Weights of a small GPT-style language model, trained from scratch on English Wikipedia: 0.707M parameters.
Each number is 128 + 24 x the weight over its row's rms, rounded and kept within 0 to 255. Layers, rows and columns count from 0. Numbers have three digits each. The size before them is the row's rms in percent of the matrix's.

# layer 11 MLP down (transposed), 128x64, rms 0.13, rows 55-126, columns 0-63
095:130105133080107130102122162118137127143096158102124102084139131134119110157108133095109175143166131145142077136155110127165145151173102132096149125111122122129110122160170094127091125154089125
094:160130150066183170126135115148175094146165118147129141163150112102140141133134144171101123126153146085123123150106091125125113108134140166119098128110176136142134136147111111144146119098133149
097:134123110110141131134150134130100193121126116204125107104146121150138118112142107142137130108128152100133128133100133138174108178074143132116167115115118114111101132054131115139122123145100123
097:140138151161117099186136134159119135142148150140096146136165109138119130095154162153089121137086159118125177119141104175140111137145100081101095091150128130117124137114135141167092116127137117
100:139066097124103112115115140124088137098134118129218114105143123126129110144129104136122137189082128124110138116135121139155138132124129098158070120109128141156129135131127105151139158146099130
102:139115152167104130104146130125110178127100162167136130124100092111116097179074156112128104132104143132145150132119118137128165135149152120088155172152098093151130132131122087090140143135120109
098:109129112090106161127137105121108139119114140124071161107141096185142142138156146088169137118101092159105142150134165129136129103101151162105133088158108127155118171132113111150094125110125133
089:141126124115169145125119119128121174150101128143127138108110128108151099133138046104143114138136114103125142168169185135108123132119127163138102094096113158168143149142101114109086143133105104
102:114149112108086096129132117064105106117125097123073116144108163107155154123140158123131088149134141100097099130078112102129151167121148085164105123142123144144127126145101148120124123093130149
095:112110151134089119136142104140173086123153112126143157123070145108142106124146138131130100151155131164169101161125128133160143143134056141109133135144106171125134116130175129128107117147124085
103:137130107112125134172119153161154123031146167146113148162101114114135148131093133127100093126103144170144125156104132112119141134109157104147158146123112132104126156131108141121136099107158101
091:110141162139138124160169121114132115169129153134113125104107105108130122136132140107122159108112116110128156125159170130074108137159095155068211133139120130133123137125109107089140115127163122
106:138133137131124134118132153099137149135134150151146178123113130151131085131124132108139129090108189140116167129088077087101112170123161091118103141103142129171101107113123102136144134157098160
092:135114183162137107116172085101123138149139138115151098156153137162098122108141135155105124106172116129087135124124079102160107139137134129138167142169121140145086115160153130147151162112111122
104:157090134136132116118111139077128104150144139132138097105120153146143116151095140105134175101117125105117127130101118135095091164108149106164115142109173082124118151152138133164102166149185114
099:112135157149089194152111154131134104103109100122086073126137100133109142118131138157148097086126104159151129112105104080128148103124070126137149117147138121140154120123134119120092109131107148
121:138129100160143127103143184116072067155110102130119147099186137113132113154161131124113141153137121135105142142132141097126142125171122136117136127167091145143098178120121135128159136153117153
103:135124126115159086125107151122193188128170166098126122125085141146113146172155113162096154104143126116132123107156134102146118111105127113117106156121092139141131100153083124148123129145104123
091:108139108180117154135109102145126088155106143150133137134146131104096119159089167118121137193156140119144147184116114136162140116121114127066104117131133112117102140140114127165150147088122137
098:131142150074107095151166122142117115123165112128119125096125175108117117152100144126131138106153121191087115114116176125134136132118075168140138120127077119149113139141118164134161109140149114
106:106153149130157143076089139167131110178138135119146135120152112114121109121122133117135118159161113127115108127051123162120177086121118161148116133127151121115104175087103117140120110107117126
098:137175160098122131145120099168135128168144140153098160108103167125143125120148162130138124094114124118130104157197120108134109119130130122139096144080152121110129152131132138063101152114099140
101:121143139127121131152124105134162069168172121111099130112121093145111141118108107103142143138080139157112126136109095160097119142107182124106145132135096103129126108173146160099101086161141120
097:131158147131093129120099151151133153166067141161132149143099115167152129112152093143115130146124106128132103107066136162124101141138112136130135119151082162171147128148159094102156130117119108
093:119145141124148099135115151103166137101179094156143115104076120196153128134136124131127111151161140118101193143139157133075092126112118145113125111124137148113149133142107124129102118123092109
096:096143148162116130104126134117157116147105094121085149134156103126112130112124135096194135098130105093164124117117096122106130110101097173126092152069112127132107134114100112086100120138147142
096:134097119150136126139089132123137096123132087110126113108127169103139140148149164145141134120137142119153169118080141130111150088176143099166131138169105141140181084088095123132159154115138129
095:153142161139132122086140129169150121072111141118086133100122151124116140152159140125167068100142088150141131168171125185098136129131139123142139123115145102119147114115100109150139155121159128
099:138129100131089108126120122132131138148132126118089118120104136141125091158142093129172193153155125145117114139065094125148111142123100136139140154120164135164152178114099131120113114181148151
117:144150176108162100155118150109136149152104086121137163122124115119115065102074135108121119136120120150150134120132064149137148120118115084154114091127136109116133093158156119116122158109145145
095:118105099137096152149121082129151121138102120120130111146135147142120102110160068109167103154082124150145128135178082141177147139134134089101142091127134108115088123131108146131117121117115090
116:130148129119114146154080107126163119134116120151148132164107147134142100098082153201109082097114158129089167141143109124150147136140154146137154128104119144143127139075133152152164119116120133
094:149204082165101090115098120116108119124139127122150135133158149112150134104117149140106130121146182119147091118075114127124171141116150154142117154111125095148128122107129090110127153108119157
099:115136172152144149122118121136104111082142177126074151162133097099120084127115091103136145139170161113170093135135157156129135105141116115154122134152130084104118101115146144160115107110129147
104:135115096125091133080127120128157125120128116157101137168105165113102125117143086145126101095140156102141118172162129160152151123155139148134134076089124099133132124121063162157153126119125116
095:132171159123146178125129134145138121140146091127126118126109136106120136156134142144171139120197145087123157128159185099161134103160100137098120113123142135144171132127145105078125111102133135
103:158110121125117109082156144129101101101131115173144117133148097111161154082125106114101142109156081147123178102111127148104116121146108154169125084119146112121151157086128164117126115108101132
105:106124121105127101127153126171143115114136146125175132102134120145086135094128144132150156116094145197146138146119110112129126135124162180129143161090146084165127131129111124098151128095139179
100:080141138129109104167098146102136133112125155148124097140104124102144099127149123144138132135091079092106126079168137113113128136105125130111137100101150103200147147148101153145142120108167112
094:142180146154105129159141102148143127161108144107145133125098141118112101119111080118176137128130141085141113110141113144160129100141149116116119149107144097110115158051133141140133140186106135
109:143144117105110113161124137118167167126121210159180083155105160148129099116163111127125136134170132146168122147139128135111144113143157123105120153146151149127134128178118121124137146097127145
093:133128079085128150117137083105140131087134167112115110102113158113125145100148153145131120144129150130113155125122133142170112102109089134152086135099135098102146147107118104125115169083068119
105:149149088134135120124094133159119150129186102170124139117120160125165135117125095163126144127147142136159133146168140153107088116076133091095113109119155121150142135119136183114137112136168096
100:126160058117138130133146119142145103099130113084155141148131173139148112139147138120133116129159113117132115147106086179137148163162171141179178143141097119126138145091112134124150125120111123
100:123181127113155116088131167121115139110140107113137066153143148140117114100116120120171136138089102097107097148164137139102133110135151075116129120164121149125149095105123104134164157134146170
090:153128185142113143138133130136093145100148133106116109127094098124148054150087144145126130120167108138144154092138119151117120140116105145116149124073154156153095100089129156133149104147114127
119:126138125156147166114127143107141069100092093140126116128128163100122105141112114122171163094140160139104128099129126091091105125142090128128135087124094121162122093139098143072116153136144140
103:141120109135104107064166123158119153139163179157109119128116101138105127122120133130092145077141168125121129122130128122152100113142117110140093190131141124095084155124124153146112093156134115
102:111121114146118101077119120129124147124105121169127158148097116155130127090082131129112130095134137127114103137170129153122148096096143169125106127099159124128106106064109119151069145141168128
108:137088145161142144109112124170164155145151103141161129128116172139132135080133162122126127137121151115129110154128111141100138092164114121144085150175187109135143162132114124084136114114093148
098:113077147162105144111146154106164140120152111144112074145143113181114160120146126145121113126099120126125105183179152127155110100128128123099113097129115156130114141138136130103120119130070095
100:117138118087150144125157107100109123110182106140113129139170161162111145120126135135101115110122133143138101169097126114126111133134138140144095150067138168092138163054145103129116123108121121
096:139113128129107146159127122131098137153147165098109138118124147144180130137124107087097093095108145105111129124086138140127146104169163155186105097134126143141098121131115160128173150175160126
099:107133112162126171127082116104152154123151100116139173122171175155128167150108115150134134115148130117135142135146130126156130139119122172136143117122100084143113102168150165097121135158095178
106:149141118104118156080106146108139152126110093162148136164198107137131137148104154131132101144153166123143106120149152120105139151108148127119147149115131122098152086097111133129158108118163068
103:111113122137136159167150103163123104128109138090133145094132129125167129124106150195113107119134056143162096161120146121104135113126115120110118168123127108110156114149100106105148114164093139
102:137135142109096100144075132139097138133164100135154162104119162161113108147120169123157137077121143133106149176113127118163131130145118122124112111139125122160101133103104158110064154131125170
102:124113150169120103190168182153165121112117150108081175096146121145132147116118125140129116121165111121122130123140080112122105156140109117099138179149122138148112138104144171151138125123127148
104:142108145136120156109119075157166121129120153142142149117103088124123150136143138162134159150095106116116111168134136124141135110146127138132140113102105131120143166145062209101097144104123117
103:114181097144136112113114159106139153142155115168143134096137113104157107090094118185138121149109117155125131112131112180113158129132155101110157107122123116118126130104182130123066123145140139
095:130123072148123138158137129099178118135124089127120144124103126171113113104114075147140149081085098126155118117126104112092143116136130113140094143145171140070156133137102122103119101129127152
111:154117127134105157135162156110098095115086094105100147128114116162121126160136142120112106166142115128133100135156141131132150182145160129118165146129098169126123149139138146109132133175184178
092:145100128111112105157108112171097096108133133113150147128087159151088142144127128148119152119131154165139114104112165079103126138072127126082107131077102127148081122144104123109120133117153112
104:095110120136109142110109103115183145106101125154143094137160128127139133085151124114127113157090123126150166109147128117151113099128157142121090139088153141159178155142112132146084141078157106
099:143141093112097095096113143128116135108126161156113163163060129122159135149130160092134108113132141095113158120136103122113092185079133126137127109125143119112129113168123145132110106104087150
100:143157125140102140123128113143119120148087128142125104152107096162174116125140096098111111126103138089078180127089140116147151125111070111161144158137125112108164158119107105141171125126127157
104:103143150130142167138118095095157150153131124134161067135127147139091143153115160125126114139122101131146169109140181122131079098137131091140137106160135164079128074134154132122135134124143136
116:124135101103182136115123146130151092138132092159142094151108118163096134163130118100137067132171137119132148148109129140132111144147125153131056112129117142177138154114150159143104123114148143
067:080148086101122170149113096118145120144134132158132152099136158146129126121145105146135119094189102155160146131051115123128083150114114141110128114132100120120122087148136138150123138144098122
108:116137150146149134167114109168138143122131131103134155143141154176142155138154121143131108068175146132111104125151142096137128114132109147123148115157142163156119157186133087068143147139141114
106:083168115152120154107136118113107152108107122146117139108128106121068137147117158117126140099097122120114099081126128145112114152110109105141192153157091118135145137104142176148073139117128135
089:104127140165127123090153114148103144143074119105131149162150066152104116111149122165111094120135108083113112085150186101129136130086131133095155111131120117126100135108132157130114115150123130
# layer 11 MLP gate, 128x64, rms 0.145, rows 56-126, columns 0-63
100:151119125191148102117176097116123149076085101122103178129135113168138119110097119112107103171099114180128146124127138112137105153158118126150123139147135108134118088120144098127119112108147128
108:126169124106124130092163132130145162142111150102141115111136118144161128117079145119121148133152122137195135118088123133145137130124072110116106130135132142178120121163106077120105167164107096
106:100135120102162106130118154154084120139127166102105127129115104154122110136166109122115165098124198127108146149130088100140134108104164075085115126107142138156132130162128109127144126122134174
098:110124129159152105137164134138098126111174120139162086130151090138146169149115135088130131126139121089135119157115136108105128112079094154101099155104145171155140108166122123135144083140106095
105:142171104113105104135113117138124156125119163218129127130165105107075126134083126156145157119147110132097137109104154152144134125121109127151110125120102129108121092160119137097116161152139097
095:143153143139150161106152088120124156068121092131115186154152141137132095108130136135147141126124115110082160134153099110095147126101119140117147082144118179149158092137155110118137123118138100
096:156134104139103195116123149134172100139108161141171137148120155162095104141129117137146111126149118135112136110151109149179127141151131117173134107130152116167161108170128131134132167078134133
103:117117141157119165123111107137110149096157102145147174089105137135131088134145098097171122112143124144143104166144156146140116124136125111143121092115123123072169077151108131104178149127120152
093:119156125102153102125118152124108169106107112109108103143136165146149122099113160142089134136166164122123125131150095099134095094073175089132130144171143110091144138089140103120116127097134136
098:155143167115102157118111180141161162132139179137151084163129110112140139085116159100129097128142128127128138134115109123160109123098171106108174145160110143127151116158115100121168150120136145
093:128087103129136091156152151164151130160117104125144126121132082195132158127120140135086105130125155151156110150143118163100133145081108112138116127112076145121125132152152154146136117091125169
109:128102127115102136177156090164130173135142128107133112109163113127090121159141124140133117128166096102091087161151130117165129115123107142123112125128142124097156121112138114112169084134183086
089:136111135129145107111176138094124133167149182138127092137173128145075127148141144131162098093168124143129103137181119139122127116186115116148135105142144150123105127189139132126127147138126123
111:137107118105111108159138141125126103129169103128132159145159142183127113111098133108145164118129104106129138096163117129137117150128149124145141112068146088082094151107094098080123096094135116
092:109134163145103164083144122134130131116102122141104123118149194100131167120089141151135134144069125132108106127121141121116150140165134123142119157101109151140147127156141191122184123132145102
086:159128133111097104159165128128081127139118125128140155154091112128120092135139131153113091121092105066132119155125060071109123150114116140125121143119115141134120104099123137111140143160179118
095:138120141111110099139152116134111135140096180162133135147141155167125118090137109126112153117146132133095117198203141124110115159113159126173135150134101084159118126131131144108151141118141117
088:133130144135149079169149121106156150136169132135112132146151123144131143113112163147103164118108167143102145132158126194136147147156154129090120157145149090132120177190124123119132129148122147
089:135118093104134125135108103135166089122149148090156147138132102143110158140113138130146136132186126147103146107135163164127150116138121131128174162093095133135106134190117180091157135136150130
092:095101145134143126089156125154104105144104155107119148149130100124108174164170138130120105164139116123120122121112119092127134111135111121178185151120134131081168132090101121138120107135153076
098:120124098150140130125180079121147156161163134139134105112124075119112125131175170130164108104137123103116154125138112103139168155094133094123111116114147135156111160130156094123151149129180140
097:108135118126149101126174099093131125154075162125139142077118119194143155139141150116170096093142140126149146130181127127131148158143120127150153168112122149113132115144124135131157165114150113
106:136154150136114117116137161133114135155076145121115116166129095161144078101123134157138136089133119103141107104078120127118075158145098109129144134164090134128145099158119118160078108145107140
096:123173129109147084127154119112149096116080142084117122132135123114091128147159117118077101129127122144109131131162086171124134113159126120118095117086150151133096105131073138129143094141156150
115:150080102123146130131123150161096166097138130112116136125128152105155122163072110164112118132108091159114093144153103125169137131094134132076150121151114110097142137124066109130122145146144115
093:114106093110138105130151101131117170135149102179162137139139158144165122139154141125117104122088144118142095102167098146143082129173124141141130085129104156111094127126109147130107116107095078
095:137148119079184099131118153152203166105135091143116112095145138137094146106129106140101080139150086148120129138139098166123140133136125109130125125119133141128121113117103192127140123122124122
107:115106087137094141134155119163116151100125111112136094107120121088146132165138114137154155130088158126125092131122137114078139181151162089106144109119134134145140129156163127100170160169153127
102:126124135134127130149105128110162128108125126097173101074127164104152050115086136114139122143136112159163157134115101137151129136106133122130122135070182086106116126136124142097142147126139136
099:082113098148101146120136105138079136084118152112143167103159135157101142132193153116167125094115181150115100119149121084157114140165118163159122124123133135124105121127128127118129123134127110
120:118105124139142086111157113140089129139146121104157101112126125117115108161138117114136144139156154100096109122134143084083109124141091075127109123156160154111135103179122076104102150125169148
090:097137149128138082069151138134084131136155143087127121124129141126126096120176119136130147134117118090119144106093134084096135159148106201138121135125148122170086100103118111126112121113125130
096:160142122109140125133095150140164151117105156143117108125164126130176128100146074090129154135128127130099106140111103137105136163158111129118137151108097137138139057122108146167107112075109151
099:103125123131148113128116126098140156092163158086125062139147150125131120130083142071142178142101144134107127136167139114102156099133135175110127109143142130136099163155140123116121102151107101
095:127131118161125111126133158159144164101117173117103146100149119174113149123127129114081147147115103151142131110136099140107165137106131132117176145136107105169128106121064132120193128103145139
091:133119124125142099181137168098132093149116134122151115131128116102145124117134088124212058118155106125168148110119120134116133148131168142145120164133127132123151102116084120115140156138147123
103:187144153124138102157120152107130143151103104143113121134146131115133133119113134166121108097148112105096068149114095186105103128093141136105137141151151154089124086125112147135082135113151153
103:128145099143098153147139144104133096104142184093090140137121121143094084153134147129161138132173124103134125132136096154152119136092090125138155099097118171145105123124158114137097138185123112
092:089141097075125136112123106124164119106107150148100123109122119159140135119109134093117128117114175130097144107146141157157116086110090113155087115133152108147148093143155124085131133080135173
098:131132127156127114115130171126131105088097189114139124097113146147113111116169089151120116092163101092153080146135142093147170132133090114118110165138106145107094116116139110126161158137125118
093:144115161126115113106127125126113077102118136154158131115074125098123148196125126108144091127134175153162100125121135106157161119136134137115109106131141117080144088123103131100099108157150095
109:116146123190122128122143155133084126121131131139164110151148117157155130126142121158172133149126137135155136154114142153137163099082088128190070132169121122106107119118127096164114145117136121
102:118138153152146153132128169121141117104149061107149122161120089158128137101138118113090131115102153124132137112153143161090106162144079150110115087128131139158162087142133150096111141090121121
102:157155089121112105103134113155072170135111140136124121136064145117141149141145116142135118126111113130106089130119139059139154131096127086114112102116110107115111137087125132108102103141165163
089:185135111122112150106091096124141122164126141166145157110107143145166134122148122066145144105155134127143085113160170077156140104142134101161121101126106130140133130154153137113126148160146105
097:143101144122106069136108157099133124141141136134140144126154102146163152131185116185095134116104114099130137181108113122104150151085149131141138136117185102104108128132153103130146106133110110
111:138090112129112123149153126167135139143154158144150109118124142131124184149102123137122156117113153106163122089156099084137127155173136125124110190124146104131094163148128171119132143142140179
111:123098138193133123141125123124134118127119116116177144126144138112088168136117151106104137124136128188140066104167155108154133145137141103145145135112157086173096109104110117138111096117133113
107:090118125107146138096133139163131079114139137164168105110088172171161125129133116091139152114122151118130107135134157124155132163145096136137129092101122132115119077155128148088098103122149087
102:126128114133122159141055117142140169101106165118132155133110153147104088134135117129064155098125139112147158102101129143142133121117112111178131141157117110154121123105186129099104125150148125
098:133130106077160108170153120127121144113085132109109140126097121156168138128135132177154117185147154152139121109133101091146160147102141109122127146139136158096120141151085150154113120133092168
102:169148116129154120131123147104140099105119129145096114158136119142137113118149162164109145105140146149143169135147118137141210072090126079165137127158150115155097152128110150120122147115131120
110:139170142124089105115168108145081162158172114169140113138114122091151146167126137112162097140096153081128130142148094084116121115117113125102097139169132099123111108148133121136110129119143105
110:128122166127140128115139107164113140118155134123100119170148141123106120123086111117142133117109174162081151119072137150101128157104108112127152148131114130148136145108195116131176123104132076
109:147120162129148110085138079114131103136179147125107186126093155120138111114145110075141127110103198080120139113104125113115121135137144123111094113165139126138110123104109151131127146148137107
098:101080129143120166139098125141192121094109154152123112133143123144118117117147110124151132146113083155127132108099152193093134134132133115114086109102125136117115100131115127082162126143182137
107:085126134154095115154162130142127126103126118104137152128168096145070169159105126150093118083146129121139123141116114131124099122173108114123130186115117128091121142119100143121086080138145143
102:135125126108147118085136129130143122099139161083184149140128166122161093122157141115104111154143138137121155108154112106139130158113105125134128159145153122181141117133135091091137165151061113
098:112119135140106124140124112151124189117138120137107119129137155167128113095091123135078170118089079111087149136128157124107122151133135140116128122119140115143068124116176141081138113132150081
097:126110109095130113084118129130147129115119130145148141123138176147119142124122126128126104129074150120112111169162087164100097141157058123143098109161108103142165131166112159094146116140145119
103:087129150133102078112130162125149111143089160144135124104126153169103087177151130116139125105139137166101117144155153119132154157155124098089070112104132115128149142113110131111116161126092116
093:104133131142140150094142120067175114105129137132097145132065110102141135110108160093106141093138111078156114148146129119106097135171142145132086115149100117103118156161118157137115118131139117
107:150118183158107140143171084164091118100145131123147119171138097132119113122142115085136103146119140145109111140126094165132132139143084117080130122161105130099115125110151129097124108168103092
107:142112147105143159139126138103178136091130095109088137129114103142135114159149083137109145111124133119087123155089089083124128100111178125128098124146156113115148145162170136108138170115146105
108:125123140157153122126151089210129110140145094145185123111110072108161138122145118110091131155132120128129102117161112119114133155132089159161100145141126126080146129148117104125146141131117145
109:110175186114132075105143113109141118162132133124121131167167158142114139123130096083136101121099150145143143105117118112157115138151107086129093163098151168123112150133153122167136109122098131
103:109125131133152122155113172153133149109104117124126110154099128145187107060134109121108127150141124142122090157138088169164158096094126144137128150159125150085108137169130098099139116125130116
069:083138088130075122085170154170114151138114158119129105132125124093136093145123150161116192119134136136116106122150156120123138113105125152112120121181116137136176123124104137158158144133156130
100:133133084128135115118145123145176181130119121145108131049106117130143105102126173101149101116102138156107113094146130163112102175135118107153132140092142112124150126083128145117123137148155142
100:149151141110114139139134175146181097108135153114126117158127122100153117148129109137118120137124104111093125110116131155133101171114127149055135096136134146110134119170109102085185131161127099
092:143079119131160114151152141139105152130156105088164179117122123161103113144115121135146099104127108076112132123118109083146101159135139111127148129120107118114142155183147157111094167140091118
# layer 11 MLP up, 128x64, rms 0.142, rows 56-126, columns 0-63
097:124128117158126116091118106133102172108105134163098143142130151167124097101116117151159097167095139153123155125088133128158099151136117147083132148110156115136183117142142179094162122129113118
100:144138116159114124094139118130097157178132178095120131107185129103107148160091120147138122112123116147143108121116124072117126148163142122113131143117151134171129072126078104135114117159114140
099:138157143067162135125107127134138117057151164121134151172162149114134144130107100137111110127099121130116136105127119145148102160140157127083126127148097164120082144181124128116135135100104131
096:110094125114116108135134135149146089142087129143145086072110152125124099140141117120073151139119148129137072108138159143122109126120143120171116151105132168159153140184092116140143101102139117
114:090199139125130117102149118126105144119094081139138126167162153114135148100140089105157096136121130124130135106114162154122143132127110158127102108126134172102113118116113133108138056129135093
104:159136127156161168126164060109134150137108151130089133136111140121148122137094116124167123108121136115098154133114111106088149172160111136137125106118116164107125134157184151096107150131102102
096:145138063144138140078166111083106117111138156140160104160122161088102131116126115134134104167161122114129086133108116104128122099145128092150116117101153119145123097138138121115167131090148093
104:117112108174151110112145130144155140131114120128095151118093196145137104160129154072119149109119086126148156117130136106114161156142134148115140104161118144131147109127094106165099150163166105
093:111125098109101137131175130153153122126094113139150111140152119115161153198144075139099151175147150146161128157144138160102144115124112132098095162121128162142116163121122126149134152162116122
099:128104093129133116156151086121137116103116098072071172131137137131127111141166119128089170096114114138124119115123133140132120122118105137165144144112109087145081150094127167131081106121153116
098:113114115137115089150109104148130120135111119132132143088168106152128106147090158157135121148142130158109091131086094110131124127118141087171118163101112095129075099141161142155107123086087120
094:108131108090145136106112151141121123107098125133147148134124172123162154099132113120105122102104135114132158191146171136137085127154161132122175141138114101098108137170125081117155081147109132
090:107151138141060148134155145176116114084198087103152160086114127107169112138123111125137126138102144102139146124101129130135124122111134118137123142145148100143132134100137138069109102125143110
097:122133132152096126114110087147169141138100152142164107078061143121119167134106138105116119132124133127140104158104140100114107137120149172122125157179129120164150140164149169111116160121152132
099:130111155168150116077116136087153098149140140097167156127140127159094152133099164130134122159106130088143138129117131160147159114139123072147139146135133139115118102159085131145165155156131163
101:140158143172115154081193143155111153122146127129159114148133128128085101148168132124124079132128116092096126142135085099098140140113102137087123147168140145158111127114121108130149152116147150
104:130121110132159145141117157133148120147139134111134111129082103104152147151153124161103166112101195148192120097084091102149134103123105121097143100135129152130156123134125124160093132134104160
089:138137135132139119151126138157119133067124142116142114117135136107105168108137123109067166130134136138113130113142112146153093105165137128113123142170119098100147164137104055119068108150134130
084:100147057146106124117121122114164133161121149068117177102094129136107133140147121151103133123140148100135163108170118135157171132102113112149123120126109125124124117150112089139088160147107155
097:134136141143154124131096101128117112174107157098139157154141063108139187143127109136113056133148112136150132093090109113134091130116138124128139169105127166116138144102116121145126118150155110
092:124165123094107183149096128127134133122100141075103097155098140137152101150125093128089147112115152106127177137126116133142128144139192133108115129157159149112131114154148155145113099148098147
107:156088110136116140128135158119135077141136149123094106102113098104141107094144163125128169101118122193133122147167131148150130160173157113150131133124104090160164146144157104109111154147125127
097:172101120109080139119114105139114161110118086112069108158142158163111111117105114150133133171108129087139121129083150114119101147112084155138152144113139140137158137142108095148098116138098121
098:154089128110168128135080132104144155102126170130087086141128112126105132149137156149077113128116120143149133101141140141112162122117131121139124123143126169125164112141115109122134107171070189
100:097098141148122157124109168135140111121141105117102159146175143147140122183152158137152128104110152149070147096129106132128126118083144092115088114137111119096091098124132131176156124142122136
089:091126089148117113160120138113109139142148108133151102141155143113149141165123128099130114139087138128137108142122127128096103095125122130157183099138088193120102113102112109172104112131102074
105:117088095095128136138143131111101133170125197163154126155124111150165132112148137131098180123126158124138121109141139105137129154160128165109122147166158136099126142128124085139186104138110131
100:064114175120136116146129089108104122117129088120146130120090160085139095120082140130135134093155128102113085114140125134137066129132129123142111118093108145151133081106134153126107112097123121
130:143181136094161088147138126131144133140119102134113155116130113127094113127131168123151103117076143134119133118145148164096149149131109112204142096130092135124145084137142135146110186131138137
101:173125146095123122128171149140155112152169122143121085105162130148128120101136134146109087133142089098099108105126156168156111146146167145148122106063140122129132117130119110132147118165166103
097:121111107136151080138141089122119137144140093158105150120157096162124095141087112143113120114150146131067139120131117141123092129108115138081143166167144138120138157153124134106094147098160176
097:116175097110172119124105120102136132126105181165155134117126094107165098142125141114136139123130143102145132116106165106104113094118151131137072184156127123127119081110140121128130160081129117
099:120105122129095210143142148116077096117175118122135147157098124132111112131102146149121118139115125142145149128160148137107103125101148050161113119121121118124135127156147091105137154118147123
103:132131112104109149152108130155138110131108116087095127160163132098103152116151123138154086144150115120142131098145125115107189178127152096110113133089138130138131157083144171145137161109170149
092:177105104152176128141145119113094174115128102108148145119110127147101130120131135099137100183109128150114140123151082122145129115098126151100143123143139074197131096120137148128146114108151112
087:137121140109121152169151168076109094113120111091170123134125131109143135078111095115157103165151105089152165107110135134111129092144162130165111162141116125105149127124097138144115148125164105
106:174170100139112179153149113140151111105107130150106090117082084105124152132148162124136125126146111111140118156105144143132117139123117123138127121123143204153138135131150169145120114138146073
095:125129121180105104128071149135099115145119135109121132138143127124093110069122148164107141151159145169122127147163141139147093112120123126099117161153134127141162112130104144149141076070119152
095:115099132106171112147128149089084127138130128117132152098136141110098132099167148151173156099092070102129118172175116097116165110144139128166135127155123113120125124112110095130104150112122111
107:084135108074141144114085125134156115121132134140148131121112120124109141137160122152149126150102104093158134123127099111151065125093125132130114167101115161107145135183098147121110157142116185
091:152100138123127162103103112145132113095133179107132158110130138120144130133144129129088123076159149134083116185077123152114158085095128171114135172132136125110141131120134157151102134133151117
102:099108115120123122108097170133115118149128156117114107136120165137131161092103095137102145129117111102136138144090182120134094101149149127140134127093141095094100102105112112128093122126135212
107:153128172154168164093100150120131151120132120110091104148105116171108128066138121126121129133128136108121126106119175152120118157118066117120152120124104132129135095151123146150156117064118137
098:131134120127087133151106158148072134140075124097134115155105165159116144133141091124148143105133139138132137132158157095138152111098143156100137143144159083150169084110135146124146141101166098
094:149140094144134135125122149138101138116144151164158091109182123128124193096139121124127111118134067139111101120140142079116141144116141117135105135167135114123145151169135068132144174126135119
114:144160089128149177081181146135134062140146127147127129139115150099134089130121138117147147123130124146118123116110121123145168135140143136119109104144117117166174068161096135103134150105131112
093:103113174090111101089134126113123122102125155109113133153161119155128141125136163125088139131119138109141128125095146134125090100115078130122164129157164170112145091123152172111144104113112069
112:141145109110114121080135093129156092157116119158126162127152117142110152124159132112149125095116133138097144136147103108142165165103093128136120138143135126183167149190127149140140172107116085
113:134105082122136077118138143154135142145197112117169111100136137138143109143114150107146108095138117108127137115107108123095146103095139131129152160125135162150134154171169139117128173116182135
087:164128151108135107200122161122128131165137109133129132158099119143135158107152138119139126133102071140154114122096109121095129080173131163111149123103088122120154121148091116145100132135147162
103:115110106138142068134157091090100128111103154140143132134122133091153127132113135136176124159148097148097135096152114066144143125125129149118131124128139157116120151068107131140101072136136109
100:113126149105109120079124133109158108112147144156146117120179138146108124158131109120100108145155165114115101131150138137114131081095113131137105156136170113143112126157169121170110193105086121
100:122142140112120180115153118116129073097138165174131124148115120148105119166144124115161124116161126115101069162083150158166127147118110146144109134117138159162111123155127117135087153108129107
109:143118169116091132098137125155159137116116139141121116145124164162155149070122145097106151127152157142095121113075144090116180114144099133116147154096114092166125102134147135127173139136131133
101:129114163098155134158147084125114146122095159139114177134137135131163128104120129160111099120160101119122169138066108157143091111141113113164109148140135118118115128142151153095174100170125127
101:132089148163119142080122106202144133144133082138123172121123147164113127133131113096120121113122119130114111114120117167111102121165116108107107119133098100113070098151135145156079125125132111
097:148151095108114135119131138107145119104128125144100105130093143108166076081118156142131124203153141121133166112160120167129145150120119156125151136148160128155089088107144123175134140132141128
110:139127130121123131115145143132161121153158135142112107076110181106149135144106081117124120125154110130130130185120128086122136117104152154094137064077113085120132147163141146148110119110154121
102:157111113093159100160084140157131196151144129169130108163106143153151131130082127136138140103101084103096126123166142132138131133143136122088132127113126108128127117129076100114131128148087150
095:138115122114134194128121103152108116155152126091110116094151120132137139132148165128153166080163118159174108152126113096124161151121136104093100162084128125120116125152140089155124135136097106
106:091153117144122070130146179124117119146133145154158147132134127147114141123161077104107174097126127157092108166132120144129138129145089111145089153134176099137118136107120137095126128118077129
093:154114123165186145168141178150130145114128125139182136133149114105121110086126157144174105140102132135142138117120142138109154103135137177123135104142188114117075130093121152140135127125135136
093:119153065088134133076095122116123142123126117090148134127149173154144120104106136136129115120151128162136146124107151070131129109144177141162102140143128116156142142165111139155135158075120136
104:110144131168165128133098120156107161163105136119150160108101151113158104129129117122157110170127133114157116082143124124125141149131086157139102140124118100123105131117086125173062110152149161
108:120120145171128150124115107121150122125149122157139157100123133093147110170145077134158099158152124153153136119174108128110134139157087137142136107119095166128110149173078134180123123133113093
104:149111150111142168085108112077104136112154163135116120116144156167156121119126128157122111057086130127132127123143126144080135158137139137183117112149120127146089144140131174120144096133130134
111:096137143117142116147128141158116100145105112139113107120105113155141112099131136123118110167130129105158099116111089163147151110096106143140089157136095169135103114174184121087144181122097113
069:084138107118082121121123132130123109165089141135109102129114150099124139162117146208125161129108132148133099125156119108172130132142144167102132158132123149133135076106129160148123112112079127
117:125123132118156127112117159171096128099109147129126145143159129079148133148163131157153110076153101144088146173121130134137121088087122136129111158150147166146181146142126100129088138147132104
099:116139106099129095138090107148133104150115118166104153129133125145169118129127093135126149133102138176152137118126124124128118133142134131136122136147018123162099081142143137153098122132141154
091:151163087073151124148108120140145117128162122140100120144145142120150134121182121120095126077145136097139152122126087159120135105110149170142060123116155149129146115126118138119170131091130143